Weights of a small transformer language model.
Size: 10 layers, 2 heads of 64, MLP 640 PolyReLU, vocabulary 1289, 5.38M parameters.
Training: a variant of Adam for these matrices, 130M tokens.
Each number is 128 + 24 x the weight over its row's rms, rounded and kept within 0 to 255. Layers, rows and columns count from 0. The size above them is the row's rms in percent of the matrix's.

# layer 3 MLP up, 640x224, rms 0.123, rows 413-443, columns 112-223
size [ 95 107  95  89 111  99  88  92  97 105  85  95  97 105  99  93  97  98 118  96  83  90  97  99 101 109  97  96  94  92  99]
[[168  94 103 136 168 155 151 127 156 148 145 127 142 100 136 148 142  80 175 101  94 121 133 120  98 140 133 172 148 104 140 130  94 150 129 143 139 125 150 153 133 141 148 157 165 111 139 120 141 167 130 143 144 110 104 144 147 122 173 108 133 165 102 191 140 138 126  83 128 102 165 119 169 122 144 108 147 126 116 105 146 122 157 146 144  79 147 109 174 135 142 155 158 145 131 149 119 148 124 157 124 132 113  95 101  94  84 166 106 140 124  99]
 [ 93 156 142 127 107 125 116 106  76 108  95 105 123 125 132 138 140 149 110  98 149  87  91 178 114 163  95 114 209 106 159 144  77 141 135  86 166  83 155 106 131 151 119 103  99 161 119 134 119 100 116 121 129 133 114 128 121 126 152 110 117 110 125 130 131 123 135 144 105 134 116 150 110 128 129 116 117 133 111 120 151 110 158 132 175 146 159 112 111 103 167  96 132 151 115 148 122  91 194 117 103 133 134 132 108 143 111 141 128 123 159 158]
 [129 130 135 153 134 147 143 144  93 132 153 166 127 132 167 157 116  95 129 153 142 152 117 108 134  85 142 117 130 111 119 131 126 132 135 148 127 112 117 157 106 148 149 109 140 140 113 110 135 153 116 119 167 146 101 139 100 150 108 124 120 169 115 148  96 130 136 109  89 139 107 115 123 120 153 114 146 132 101 116 104 173 116 112 169  84 154 127 124  90 130 130 137 100 134 125 157  89 119 160 112 102 109 128 134 173 116 138 134 129 127 136]
 [139 157 184 159 150 118  82 129 143 129 152 100 154 129 110 163 149 121 109 109 123  99 142 143 133 122  88 175 148 111 128 126 125 151 179 148 143  91  95 128 102 122 144 158 103 148 134 146 116 125 113 114 114 119 188 148  98  95 103 147 126 133 141 118 114 132 138 136 162 135 159  94 123  91 142  94 128 122 115 113 143 137  93 102 134 119 113 100 156 170 109 160 104  77  83 118 165 139 117 134 144 148 156 109 114  94 160 118 125 115 113 101]
 [122 147 153 144 148 150 137 121 128 115 127  70 111 174 155 137 137 151  72 124  87 153 145 109 144 122 102 119 110 135 122  97 121 130  85 125 108 131 118 127 132 133 123 133 144 162 151 142 126 132 134 151 113 116 112 141 169 139 118 114 107 142 102  88  82 156 168 105 136 132  99 158 121 162 108 102 157 104 135 118 155 138 133  91  79  75 128 129 143 135 157  88  95  90  94 135 120 133 146 118 126 128 148 136 134 112 121 152 110 150 117 160]
 [141 157 137 132 121 127 143 126  99  96 159  98 129 122 137  94 151 122 139 135 122  74 145  97 102 120 130 134 164 140 147 134 140 147 145 106 155 111  98 115 176 168 118 122 122 105 158  65 106 132  83 117 113 107 120 162 110 143 136 120 146 147 114 192 124 104 138 143 147 118 108 155 122  99 130 178 116 137  93 164 128 109 123 163 146 100 108  95  98 132 153 127 172 108 155  83 122 153 141 159 114 126 121 103 127  96 122 117 115 140 119 110]
 [118 111 169 130  85 142 107 117 201 146 143 126 130 126 103  86 103 126  96 187 108 102 149 170 151 130 165 113 111  92 133  87 116  97 133 107 112 137 119  92 172  92 158 146 108 124 124 146 173 154 151  97  81 148  85 137 149 123  99  89  96 114 115 125 157 127 143 144 118 131 164  80 115 117 167 119 121 126 169 121 125 125 100 176 117 118 136 121  89 148 141 176 169 123 123 110 100 111 123  99  92  99 125 129 146 167 185 116 109 142 109 130]
 [132 169 134 155 137 127 138 185 115 152 123 119  90 113 113 109  98 156 150 162  95 115 135 133 178 112 136 105 132 140 166  87 138 132 100 114 153 114 152 122 169 155 136 134 103 116 109 131 172  79 136 123 131 123 105 114 135 129 171  65 145  88 119 109 124 180 106 152 110 100 124 150 109 103 128 149 114 131 121 145 160 147  96 167 143 142 134 126 126 171 165 122 119  98  99  91 147 156 165 158 117 121 118  98 109 154 104  88 168 111 129 130]
 [ 96 114 124 152 159 134 152 168 146  89 183 147 144 111 124 137  88 165 156 136 153 129 149 142 107 143 123 140 135 140 113 117 110 139 161 181 174 154 131 157 130 140 128 159 100  99 145 151 100  98 167  87 175 144 103 140 110 148 128 117 111 144 158 118 152 123 110 115 135 145 179 118  89 127 184  61  91 116 126 173 153 132 109 108 102 138 164 133 122 139  93 110  85 160 158 123 128 130 104 148  84 176 115 156 140 147 105 104 141 144 167  96]
 [104 162 144 152 112 126 147 129 141 104 132 145 149 117 177 159 116  77 123 158 147 140 135 117 135 111 130  94 152 152  99 122 162  89 128  88 113 167 186 122 109 113  98  99 123 129 131  80 112 127 141 135 126 114 132  87 110 136 108 132 139 167 140  89 164 157 149 161 141 141  89 101 142 142  90 111  87  92 113 145 150 154 102 143 126 160 131  98 127 166 174 132 128 128 123 132 130  80 127  99 138 177 136 121 129 179 168 128 144 116 115 144]
 [ 75 129 144 152 145 156 118  99 142 150 130 130 128 125 130 124 145 127 126 154 105 123 111 109 122 130  81 106 133 130 119  98  97 146 140 110 132 139 165 108 118 144 147 108 136 135  81 116 156 104 161 118 160 145 134 128 120 148 138 132 113 126 156 143 108 104 135  99  76 137 121 120  84 127 146 168 150 131 119 162  97 169 104 142 104  79 138 155 121 139 102 114 140  85 107 139  99 110 171  96 195  99 153 134  88 146 152 120 137 127 129 123]
 [139 113 135 158 122 109 116 116 111 160  87 151 132 112 154 141 155 143 106 142 132 130 149 149 143  96 101 120 139 147 156 102 134 132 163 118 116 106 121 112 138 122 129 127 182 144 130  92 159 136  82 109 129 154 110 141 136 155 113 128 133 132 121 115 146 120 159 152 155 150  84 161  57 159 122 146  95 172  98 124 109 104 109 152 120 161 151 148 135 146 105 122 103  80 127 159 182 108 144 111 159 125 126 128  90 148 139 101 124 102 106  94]
 [154 119  89  92 122 121 144 118 113 109 151 124 142 152 143 141 175 146 137 100 141 142  76  94  78 123 152 139 160 121 165 148  90 130  92  92 108 111 100 149 167 145 156 128 144  93 114 105 124 158 101 173  91 129 157 124  98 141 137 121 136 137  98 136 125 116 137  80  86 123 138 141 140 154 140 151  89 126 126 104 144 103 154 120 119  96 162 127 155 101 135 155 168  89 105 171 180  99 134 148 101 116 119 106 119 114 100 129 130 122  96 139]
 [155 131 176 143 131 128 114 152 122 158 157 139  97 144 139 127 107 136  54 123 171  92  98 179 111 122 170 103 103 109 127 144 131 119 140 104 158 110 107 135  86 127 127 153  92 115 160  89 109 108 143 117  84 123 160 121 134 122 144 121 107 125 109 141 149  94 110 100 150 108 113 131 105 151 107 136 127 140 110 163 113 141 100 124 108 165 112 123 151 103  97 106 162 121  78  94 130  79 103 113 151  96 131 167 146 180 154 157  96 126 155 154]
 [169 111 146  95 139  80  83 162 156  96  71 101 133 163 109 128 137 142 158  85 120 147 119 123 149 115  80 165 115 169 113  98 124 155 154 113 121 133 128  83 154  89 114  98 104 119 150 124 115 110 125 162 111 152 139 109 129 130 127 136 124 152 126 102 129  97 150 114 104 140 122 103 136 115 103  99 152 142 127 111 123  96 156 171 183 114 137 108 156 131 157 147 157 123 142 144 117 112 131  84 128 100 136 165 103 134 166  78 149 108 125 116]
 [158 160 125 145 118 114 141 148 132 143  87 120 182 118 128 130 144 125 124 141 118 137  98 157 161 160  76 174  92 135 145 157 135 151 122 157 168 182 115 120 174 108  80 137 143 125 111 148 126  78 127 115 100 114 114 148 123 150 128 144  92  96 158 108  71 169 130 133  91 147 113 104 140 146 163 151 166 120 155 130 130 108 151 127 115 142 100 131 112 166 144 112  98 127 124 113 168 163 146 116 149 146 115 134 146 158 151 154 111 159 124 121]
 [172 114 135 115 139 140 162 103 128 128 132 132 126 105  92 117 142 140 143 133 130 153 135  96 107 129 172 138 120 103 166 152 117 131 154 111 187 147 121 151 132 100 126  72 114 131 162 158 117 121 107 123 134  90 112 116 126 158 113 143 183  99 130 128 143 146 138 107 161 100 116 140 167 110 155 115  94 103  78 125 162 124  93 106 110 164 108 126 164 126 111 114 113 116 123  92  73 105  92 127 166 121 134 108 125 113 104 146 165 127 146 173]
 [130 134 115 156 121 133 175 104 153 147 168 151 147 139 118 167 158 113 130 150 120 151  84 121  79 119  84 149 127 149 127 119 163  98 136 156 130 149 126  88 116 132 117 135 102 130 120 153 141 144 139 132 141 140  98 139 145 133 150 106 120 158 133 113 119 133 139 102 146 163 151 148 116 138 159 130 157 112 149 101 111  99 102  95 112 158 133 106 156 137 171 103 173 102 137 168 168 149 136 162  91 144 139 163 160 138 138 125 100 145  93 104]
 [159 130 125 127 126 155 159  94  99 164 125 125 123 136 140 151 145 110 112 115 148 136 130 135  91 123 180 128  95  91 139  95  92 123 122 132 132 200 119 142 169 145 138 109 144 146 141 128 143 137  76 113 137 125 146 145 153 127  98 129 141 128 148 141 168 157 124 129 148 125 126 162 151 161 149 151 121 126 132 155 134 144  82 137 110 127 118 119 126 110 175 130 105 174 104 145 102 115 158 141 138 175 120  93  68 134 127 160 153 140 168 135]
 [ 99 138 123 143 130 165 138 171 101  93 166 129 127 137 132 136  89 140 158 121 103  97 165 122 120  82 163 114 139 117 119 110 159 142 125  81 117 102 112 146 125 139 140  92 101  95  98 130 129 140 106 106 138 138 122 130  62 101 181 115 137 118 136  69 148 146 103 168 109 185 158 110 111 111 161 121 119 148 129 154 120  90 149 134 153 168 123 124 125 120 149 127 116 162 136 158 146 111 148 124 137 135 108 138 110 127 102 113 143 151  89 160]
 [142 142 118 133 147 109 118 142 145 138 110 102 140 182 147 159 165 116 127 103 129 131 165 151 145  92 123 124 164  99 183  91  91 148  92 124 166 167  63 111 121 128 122 107 180 143 151 130 147 108 116 126 128 154 168 144 153 136 102 142  94 109 123 139  99 117 117 114 137 124  80 154 148 138 113  96 149 164 105 157 136 136 150 172 137 142 150  99 191 132 135 106 116 133 132 148 162  97 139 127 150 143 108 135 142 146 142 108 165  94  84 107]
 [ 87 120  88 156 110 139 147 122 113  90 139  69 114 120 122 101 155 126  91 151  85 115 105 127 127 163 125 161 130 106 135 114  75 154  95 152 111 127 108 100 154 107 139 124 125 159 136 158 131 159 102 109 108 154 119 169 128 130 119 137 115 112 161 124 111 133  81 128  64 106  93 123 139 147 150 116 152 164 173 140  86 103 137 121 119 134 134 132 111 109 131 110 112 152 117 146 136 144 120 101  96 121 167 133 156 145 198 141 151  95 141 127]
 [151 123 129 123 174 137 155 108 138 175 111 155 111 138 143 149 120 100 143 154  71 150 135  77 131 110 151  96 125 138 158 164  98 109 139 166 115  84 149 157 136 131  68 129 110 138 124  93  94 113 143 106 146 142 187 115 129 121  99 114  99 167 124 142 144 153 126 123 158 135 111 124 164 135 131 109 114 118  95  99 142 120 130  98 146 100 149 106 148 126 123 118 143 143 142 114 139 127 115 169 156 111 147  75 104 108  94 107 129 115 118 118]
 [139 117 107 135 104 133 152 139 139 109 138 138  93 138 160 102 109 131 113 113 108 169 102 183 109 122 126 130 115 147 114  84 105 124 123 100 119 101 128 132 189 144 129 134 102 153 122 123 129 146  85 136 154 158 160 114  82 165 134 132 112 123 133 149 133 142  79 141 130 116 182  95 104 139 122 142  69 145 159 158 191 149 111 151 101  88 124 143 153 131 120 143 112 153 124 153 154 153 136 130 141 191 136 155  98 132 124 122 138 145 142 102]
 [ 76 161 154 131 112 118 133 162 159 133 115 121 110  78 111 119 114 111 118 112  90 145 115 114 120 173 109  96 107 144 132 137 159  98 118 152 102 121 128  85 119 135 156 122 130 125 149 148 150  83 118 137 128 104 141 116 125 170 130 137 106 154 102  94 149 116 137 136 149 142 110 147 138 146  90 125 137 115 134 170 123 178  96 171 104 108 133  97 156  99 122 173 145 108 155 139  90 123 122 165 132 158 124 160 126 156 166 144 124 119 130 140]
 [178 103 181  99 153 113 103 152 145 121 154 145 132 138 106  95 155 154 144 124 123  90 157 125 152 136  89 139 136 136 123 119  90  99 136 136 132 112 183 164  83 122 114 168 126  89 122  88  80 110 156  87 136 124 162 106 139 114  91 136 128 127 148 150 106  95 149 126 170 113 117 155 157  94 125  64 128 118 141 131 107 129 119 132 110 120 141  72 109 165 168 161 138 153 153  94 102 138 122 110 137 132 134 109 119 125 122 135 136 144 142 158]
 [137 127 128 122 145 143 156 138 162  91 116 124 139 128 183 130 152 149 110 146  92 101 143 120  95 176 126 121  77 147 110 129 110 171 143 125 116 120 144 147 120 100 142 138 104 111  94  95 143 162 134 133 143 103 175 155 155 153 130 114  97 122 154 106 145 123 102 147 112 119 106 147  95 114 128 124  83 114 114 142 148 114 176 104 145 149 111 116 119 122  80 143 132 105 114 172 117 186  95 138 110 134 112 130 175  99 173 116 137 114 129 101]
 [108 131 132  97 147 166 147 163 152 161 125 125 117 156 119 155  99 133 131 128 114 137 116 163 136 121 145 129 119 112 123  82 108 122 186 104 133 174 127 137 131 134 165 111  87 142  75  87 126 136 130 162 133 144 160 173 135 101 143 138 134 142 163 146 147 128 110  94 197 111 180 128 135 119 133 129 148 184 113  86 130 140 166 100 147 124 118 107 119 127 100 158 135 180 170 103 106 187 123 138 117  94 108 127 166 160 136 138 109 164  93 113]
 [122 164 143 124 176  96 144 123 161 143 113 135 137  85 169 136 170 153 153 103  93  80 133  97 138 162 120 103 166 131 149 112 117 120 125 101 101 101 125 181 136  83 117 132 133 149 105 122  91 142 141 139  98 116 119 164 106 105 155 136 126 123 119 144 113 133 139 147 141 122 133 156 133 122 157 141 156 126  86 153 184 139 112 151 118 178 115  95 138 158 133 139 107 106 159 118 181 131 108 120 123 153 137  55  92  84 130 147  90 117 123  98]
 [105 138 122 135 110 132  91 155 119 142 117 133 132 142 126 171 149 147 161 152  84 101  84 145 113 114 108 132  84 111 151  91 106 150 152 154 123 129 131  93 100 171  98 106 171 108 149 127 157 127  97 140 122 129 157  92 110 114 109 144 130  99 139 131 137 165 120 132 147 148  86 126 128 122 119 128 118  89 141 106 163 129 139 116 180 125 123 132 117 137 155 103 162 102 168 112 126 140 121  91 139 178 122 147 119 151 138 168 141 146 121 138]
 [109 161 169 132 124 128 101 142 102 110 167 139 116 132 148  90 151 141 142 110 107 166 130 131 116 105 118 102 175 108 118 103 146  99 160 124 130  89  86 125 126 117 144  87 141 186 161 136 137 118 109 136  99 110 181  98 108 121 130 135 148 161 150 112 116 105 120 110 135 161 179 136 108 133 157 147 134 110 135 149 149 159 115 176 147 141 154  62 121 147 104 140 102 108 149 112 164 116 113 139 112 105 135 144 111 128 120 151  87 139 145 116]]
# layer 3 MLP down (transposed), 640x224, rms 0.119, rows 413-443, columns 112-223
size [100  98  96 127 100  96  97  95 102 100  94  95  96  96 109 109 102  97 105  99 114 100  96  88  98 100  93  95 101  95  98]
[[115  99 129 144 150 154 104  82 141 129  97 126 164 146 115 123 122 122 130 137 152 163 172 134 149 111 143 113 121  80  94 111 130 105 144 146 143 115 131 123 166 140 114 144  91 113 106 130 160 108 140 118 164  84 116 137 141 175 155  91 114 160  99 115 114 129 107 154 128 147 149 123 123 156 124 149  87 125 166  81 111 160  88 176 168 144 166 126 144 109 129 146 122 151 155 147 129 140  98 126 127  75 152 146 109 129 110  84  97 165  95  91]
 [116 168 131 125 101 160 140 113 148 123 109 126 125 128 159 110 114 167  74 114 140 124 152 107  84 162 109  50 128 112 167 138 138  80 124  81 156 127 190 117 144 146 122  91  67 106 139 156 118  90 179 138 144  93 151  96 180 185 162 123 108 113 151 147 149 125 162 127 140 148 107 128 124  86 114 109 103 103 121 151 107 120 146 137 149 121 148 144 129 117 128 135 115 121 130 154 121 151 172 146 160  91 115 111 109 128 128 136 123 144 189 150]
 [100 139 163 122 137 130 144 153 137 110 147 192 149 129 109 135 105 127 106 113 105 147 133 129 108 134 120 156  96 106 172 113  91 123 149 103 122 157  95 121  92 141 120 135 166 137  98 108 130 122 152 124  76 153 142 117 100 148 187 142 109 143 127 127  92 137 124 118 124  47  89 123 152 104 151 131  96 103  94 153 102 100 148 119 171 128 134 126 137 119 118  87 138  92 102 111 114  93 117 128 125 203 121 126 149 158  98 139 116 103 128 107]
 [120 116 116 101 152 122 142 118 110 120 123  99 174 164 132 136 143 178 136 143 124 113 150 127 139 117 104 124 188 106 127  93 143 146 142 137 118 127 121 150 158 103  85 119 152 163 156 111  93 135 142 116 131  93 121 134  69 120 130 140 115 139  95 116 123 118 130 137 149 193 121 118  99 150 131 118 152 144 116 177 163 120 103 165 136 152 105 121  83 117 126 144  61  79  75 149 167 136 136 109 182 142 118 114  98 133 113  88 166  90 114 145]
 [ 68 152 149 125 121 145  98 151 124 116 127 128 146 116 113 152 116 105 107 137 146 152 142  82 109 156  83  98  88 100 136 100 154 138 115 103  80 148 121 116 162 126 120 134 135 122 147 178 114 101 125 129 140  94 111 126 115 149 158 117 163 168 128 123 150 128 162 145 100 140 162 125 133 114 128 124 173 102 154 139  67 155 133 135 133 105 111 151 157 110 126  92 147  92 124 133 106 133 125 123 112 138 129 137 108 141 129 103  97 126 160 151]
 [118 116 106 153 157 133 180 127 133 118 167 113 103  77 149 128 128 140 118 171 144  97 140 100 114 140 108 133 180 135 114 128 134 134 134 114 167 115 129  99 120 122  86 117 166 117 108 135 120 116 124 107 126 150  97 148 137 166 140  95 136 170 111 149 149 119 134 109 109  92 102  99 139  80 134 124 146 126 100 195 120 103 134 148 177 128 118 107  88 106 131 166 137 126 132 128 114 148 153 152 122 147 111 121 149 114 159 132 100 119  97 104]
 [134 134 122 108 138 145 129 136 159 122 155 125 132 163 140 103  96 134 137 163 107 153 162 151 153 120 144 161 107 115 137 127 102 144 159 141 140 164 133 134 158 106  94 121 126 129 109 127  67 111 117 117 115 131 116  98 140 122 107 128 158 117 105 192 146 190  88 114 105 118 148 106 122 109 156 120 136 147 140 122 132 148 166 164 137  87  88  72 120 101 110 128 126 140  83 130  80 108  80  99 129 128  96 116  89 122 124 153  88 129  88  93]
 [147 109 159 134 135 144 150 152 119 132 106 110 127 134  97 152 139 129 120 127 111 104 140  97 196 115  99 134 152 126 126 116 146 134 121  93 140 111 147  84 180 163 143 128  96 102 113 125 152 100 100 139 119 142  98 100 128 125 152   0 143 135 116 173 122 159 103 118 108 135 127 129 170 118 144 131  98 146 175 172 149 140  93 159 156 143 142 149 119 142 153 128 135 122  99  93 160 145 133 123 128 114 134 110 128  87 143 127 119 117 129 124]
 [ 89 120 131 167 153 164 160 138 112 146 141 108 126 136 104 109 100 116 146 115 199 110 101 115 152 143 125 116 124 131  90  89 192 163 139 157 150  89 105 152 150 162 132 144 178 129 162 153 127 113 139  94 158 140 116 128 157 129 112 148  97 132 151 159 103 105 145 131 139 119 127 147 118 157 137 100 131  91 128 148 141  53 155 134 118 152  97 123 139 136 174 116 129 125 103 105 149 118 142  96 122 127 153 147 136 145 105 132 138 160 161 150]
 [109 165 150 111 132  84  90 154 132 121 155 126  78 139 129 120 160  91 114 120  99 150 137 123 143 133 118 166 172 179 111 112 169 174  94 120  99 148 143 170 171 122 177 120 151 147  99 109 100 145 161 103  59  97 125 131 127 131 137 115 127 157 110 115 120 140 147  90 140 125 121 140 128 137 148 108 120 148 142 123 153 147 141 157 140  91 101 113 160 164 129 118 136 128  95 139  91 129 139 146 152 150 113 116 158 100 123  83 133 148 146 144]
 [111  42 142 117 114 120 154 112 112 125 167 118 108 120 133 114 165 125 128 135 129 101 190 102 111 138 122 127 132 154 122 133 116 150 131  94 101 114 165 109 119 116 102 104 181 107 109 117  78 158 137 130 104 154 131 130 127 167 127 127 107 101 151 134 141  92 160 135  75 146 101 194 106 148 129 131 146 143 109 164  81 138  93 148 110 123 114 150 206 141 108 108 147 104 150 105 108 124  99  81 168  80 133 146 101 102 172 147 104 133 146 121]
 [126  97 140 150 117 144 130 122 122 151 112 108 139  87 161 158 150 123 127 119 163  90 127 123 155 114 126 108 141 137 147 135 123 146 149 144  69  77 122 132 154 101 169 152 169 117 132  79 123 149 106 149 162 132  96 131 158 115 128 136 141  84 117  76 126  95 182 112 111 143 115 103 122 135 134 114 204 150  94 123 169 135  96 178 129 147 147 117 116 102 128 127 102 105 126 114 121 150 136  65 132  68 125 122 100 104 170 112 160  92 135 124]
 [100 138 139 128 135 105 140 137 128 133 130 125 169 142 168  98 115 122 122 100 148 162  96 138 140 139 136  81 118 137 150 126 134 100 105 142 129 126 130 124 141  88 138 150 140  98 163 187 138 136 139 132 146 105 173 106 131 131 123 122 102 156 106 127 115 108 137 142 112 104 117  91 117 109 129 142 107 120 141 126 127  54 103 137 142 119 151 120 126 106 135 128 182  72 128 111 111 206 141 142 169 129 102 123 148 138  99  97  93 126 153 136]
 [115 178 158 142 145 153  93 134 113 136 149 121 129 166 161 157 153 174 102 147  88  98 144 141 115 116 135 131 136 100 153 110 158 153 143 119 163 134 119 138 100 135 106 189 106 141 123 115 139 135 125 157 131 122 164  85 117 171 150 110  88 143 112 131 145 126 164  99 129 112 112 123 144 120 184 133  85 116  86 130  52 121 117 136 143 119 169  80 130 134 143 140 113 117 116 134 135 176  92 130  94 128 148 125 116  87 177 169 134 108 126 172]
 [148  98 117 147 144 114 125 125 132  85 101 103 141 122 113 154 142 164 121 110 173 103 134  95 127 170 132  85 147 181 142 124  98 107 137 103 129  70 125 146 132 153 128 157 130 173 157 112 103 148 140 156  86 157 133 137 126  87 120 127 134  94 144 155 156 114  99 104 121 130 161 136 119 136 115 116 109 110 117 177 112 129 133  93 101 139 144 164 137 115 159 144  96  82 134  85 113 157 159 100 152 146 113 102 181 114 104 127 125 133 149 183]
 [134 138  96 115 128 116 112 155 118 103 201 167 131 100 181 118  89 122 117  94 121 153 120 112 108 128 138  98 155 132  82 110 141 142  95 105 124 121 148 143  67 121 103 144 129 131 150 136 170 145 155 153 136 161 170 129 129  48 131 177 157 142  89 184 172  99 104 141 125 125 150 118  94 154  72 104 116 119 114 129 165 132  85 124 157 124 125 127 120 157 138 150 124 145 118 141 103 130 122 136 109 143 157 134 107 104  99 106 136 106 112 155]
 [151 142 112 151 175 126 162 133 113 104 144 126 117 103 148 103 116 143 133 148 134 103 104 118 186  85  94 127 192 122  81  94 165 123 146 157  86  78 148 140 136 140 108 132  85 133 105  80 138 117 133 139 101 114 164  97 120 129 149 151 124 115  87 149 138 155  94 124 147 146  97 126 123 143  97 114 111 120 140 168 151 110 115  86 183 128 125  98 143 114 112 146 150 144 105 118 146 178 125 138 144 121 120  95  97  71 154 112 142 133 153 128]
 [165 171 141 126 135 142 118 149 131 114 163 100 120 180 134 115 146 172 174 104 158 105  86 105 146 134 122 142 135  89 135 134 137 140 147 125 111 146 135 137 132 157 117 145 137 118 152 161 122 145 129 119 126 134 107 111 113 147 114  89 134 111 123 137 114 149 142 151 120 164 139 148  80 149 129 155 173 144 200  66 109 148 145 138 128 137 132 108 122 103 135  86 155  83 137 126 149 163 163 113  83 117 112 168 117 100 134 159 113 127 149 104]
 [149 102 133  74 113 129 122 139 127 129 111 129 142 130 136 122 149 124 134 145 133  77  95 135 128  97 144 170 124 131 119  96 175 112 102 150 117 171 148 162 157 103 111 103 132 148 137 149  65 113  86 141 146 111 139  98 101 124 107 151 167  95 120 150 122 157 132 118 148 138  92 125 172 132 113  71 150 121 145 101 125  93 114 121 142 134 100 151 121 101 153 105 140 124 109 110  73 124 120  97 106 147 102 132 122 130 155 174 123 151 135 133]
 [147 139 124 125 120 118 133 119 142 159 130 115  90 154 100 152 135 150 115 131 139 121 186 114 148 158 162 110 141 102 132  96 153 141  97 109 136 103 105 109 207 145 107 134 135 115 139 124 148 111 138 117  92 135 116 154 100 145 132  89 132 128 126 109 141 157 123 170 103 141 152 135 142 125 158 123 127  97 167 200 123 138 123 106 130 160 100 104 135 125 123 140 129 112 105 120 123 145 138 121 120 137 140 164 118  87  97 149  87 126  77 131]
 [178 172 102 167 150 158  95 128 116 155 103 113 151 148 146 139 146 131 134 138 127 155 149 151 125 115 112 135 144 116 119  87 108 148 155 139 115 150  91 136 149 126 140 130 150 119 154 179 143 132 138 103  86  99 148 106  74  79 159 152 109 109  91 135 122 120 122 115  97 150 111 151 124 123 110 109 137 149 131 151 127  96 111 143 172 147 125 110 134 149 103 129 107 113  66 144 210 173 143  94 167 112 119 125 110 126 100 108 171 125 105 125]
 [109 140 119 136 101 144 167 128 178 182  95 131 121 127  83 131 142 211 118 141 122 119 138 135 133 137 126 132  98  99 129 142 106 118 117 104 131 130 103  92 126 128 116 132 134 117 147 118 134 118 106 119 165 128 117 115 120 134 124 118 110 109 145 159 118 156 127 165 135 116 120 167  97 166 152  78  94  85 148  91 113 117 112  99 109 120 143 133 111 136 143 133 148 139 116 182 110 142 142  93 146 121 105 115 167 129 168  96 153 182 129 126]
 [159 107 101  56 160 151 142 155 121 129 131 205  96 181  91 111 155  93 113 100 134 157 138 101 178 116 146  98 146 144  64 136 130 148 136 135 129 151 133 113 140 127 108 150 134 103 141 114 103 135 116  93 130 136 111 126 145 115 128 126 126 102 118 107 114 124 162  95 122 112 100 117 131 124 124 143 133 117 116 160 127 140 105  78 126  82 105 162  95 146  96 130 145 133 143 130 109 149 136 183 154 146 132 144 173 111 117 130 107 111 134 120]
 [118 144 150 103  98 140 143 135 141 145 128 112 111 186 187 168 143 121 139 148 150 134  97 110 117 130 126 111 157  98 138 131 145 111 145 102 118 110 118 117 115 153  81 141  97 121 103 103 123 185  88 158  97 127 137 126 150  89  94  77 110 111 106 117 153 114 134 136 142 110 161 127 150 120 107 113  71  79 143 107 150 116 144 154 110 134 133 137  98 108 128  93 120 117 157 141 172 131 142 146 158 111 104 164 131 161 105 173 138 122 119 149]
 [ 82 133  91 144  86 133 143 170 146 123 106 124  78 125 105 125 100 123  97 118 123 154 120 126 103 121 114 131 102 117 133  94 183 130 101  89 100 102 137 108 131 165 140 127 145 141 104 116 145  83 122 155 172 111 103 127 145 132 148 125 100 110 115 135 161 153 136 111 142 125  83 149 109 162 109 168 134 132 175 124 128 173  83 133 122 100 151 172 104 113 143 176  88 152 139 119 120 101 169 161 156  95  98 151 127 126  89 158 141 177 131 112]
 [130 122 178 136 142 197 132 146 148 106 161  92 124  75 107 161 114 140 153 151 129  99 128 119  99  84 127 133 130  87  93 129 129 107 115 137 151 104  71 170 177 115 126 127 152 146 177 115 162  97 105 141 175 167 127  70 120 143 153 104 111 154 132 107 132 163 127 103 161 127 165 131  92 130 130 114 117 132 139  90 124 168 143 120 120 129 145  99 117 125 138 136 142 147 153 119 171 110 127 129 115  64 122 130 119 119 140 107 115 108 116 145]
 [ 78 130 171 146 139 119 135 150 138 134 121 131 156 120 126 129  88 138 149 154 140 112 162 146 137  81 108 110 158 169 112 112 131 120 154  98  80 142 122 145 121  88 138 106 129 159 167 102  95 106 165 179 179 132 131 142 102  79  72 104 133 143 164 131 131 116 115 140 128 127 158 120 125 123 121 136 115 108  89 135 127 119 123 104 135 130 107 121 146 123 165 126 125 141 141 131 107 152 116 147 106 118 119 111 139 131 140 139 144  92 111 141]
 [143 122 121 105 122 102 144 111 121 129 120 119 119  99 157 130 126 138 105 140 143  71 169 130 198 154 113 141 152 136 138 108  93 127  88 173 125 110 157 102 156 136  88 161 145 154 130 139 119 153 150 131 159 113 116 136 124  97 126  98 145 115 135 158 108 116 107 129 149 152 121  56 148  88 114 173 115 140  93 133 139 108 137 140 147 139 145 131 136  80 116 162  97 186 136 168 163 136 154 120  89 173 133 125 116 146 145 146 151 146 116  65]
 [126 156 111 118 127 152 156 108 161 109 128  98  98 149 107 152  71 152 113 123 100 126 144 140 114 184 127 144 167 135 102 167  96 104 136 128  89 128 131 126 106 116 143 104 129 120 126 127 138 111 154 133 122 111 116 138 129 105 156 124  80 140 141 103 119 185 136 162 126 129 108 128  84  90 188 116 133 116 125 127 140 155 106 127  95 135 116 125 143 167 140 141 129 143 138 110 139 121 150 161 109 110  77 127 158 118 134 107 164 161 151  67]
 [105 120  82 142 158 139 136 111 143 138 133 125 122 162 138 126 158 170 153 196 108  60 166 136 117 153 103 172 151  82  88 109 110 151 110 121 135 131 103 125 150 134 158 177 118 113 120 141 109 126 131 116 144 104 123 114 125 101 143 118  95 102 110 134 131 154 129 154 141 103 138  90 152 127 163 114 143 145 163 159 147 139 137 131 110 142  88 135 143 113 144 156 148 110 139 144 147 130 132  85 112 114 146 111 117 115 146 135 116 149 133 130]
 [121 135 116  79  74 110 149 154  74 164 149 119 159 123 133 160 137 126 161  90 102 124 125 109 131 145 123  91 126 110 103 135 116 117  95 166 136 119 133 126 117 122 136 124 114 164 156 162  80 129 152 134 137 106 117 112 142 144 123 105 128 130 105 125 123 115 114 141 137 169 140 126  76 125 139 158 113 112 147 153 139 121 111 156 145 110 145 145 100 114 144 118  93 134 120 108  98 128  70 157 115  83  72 126 160  92 132 150 116 106 129 105]]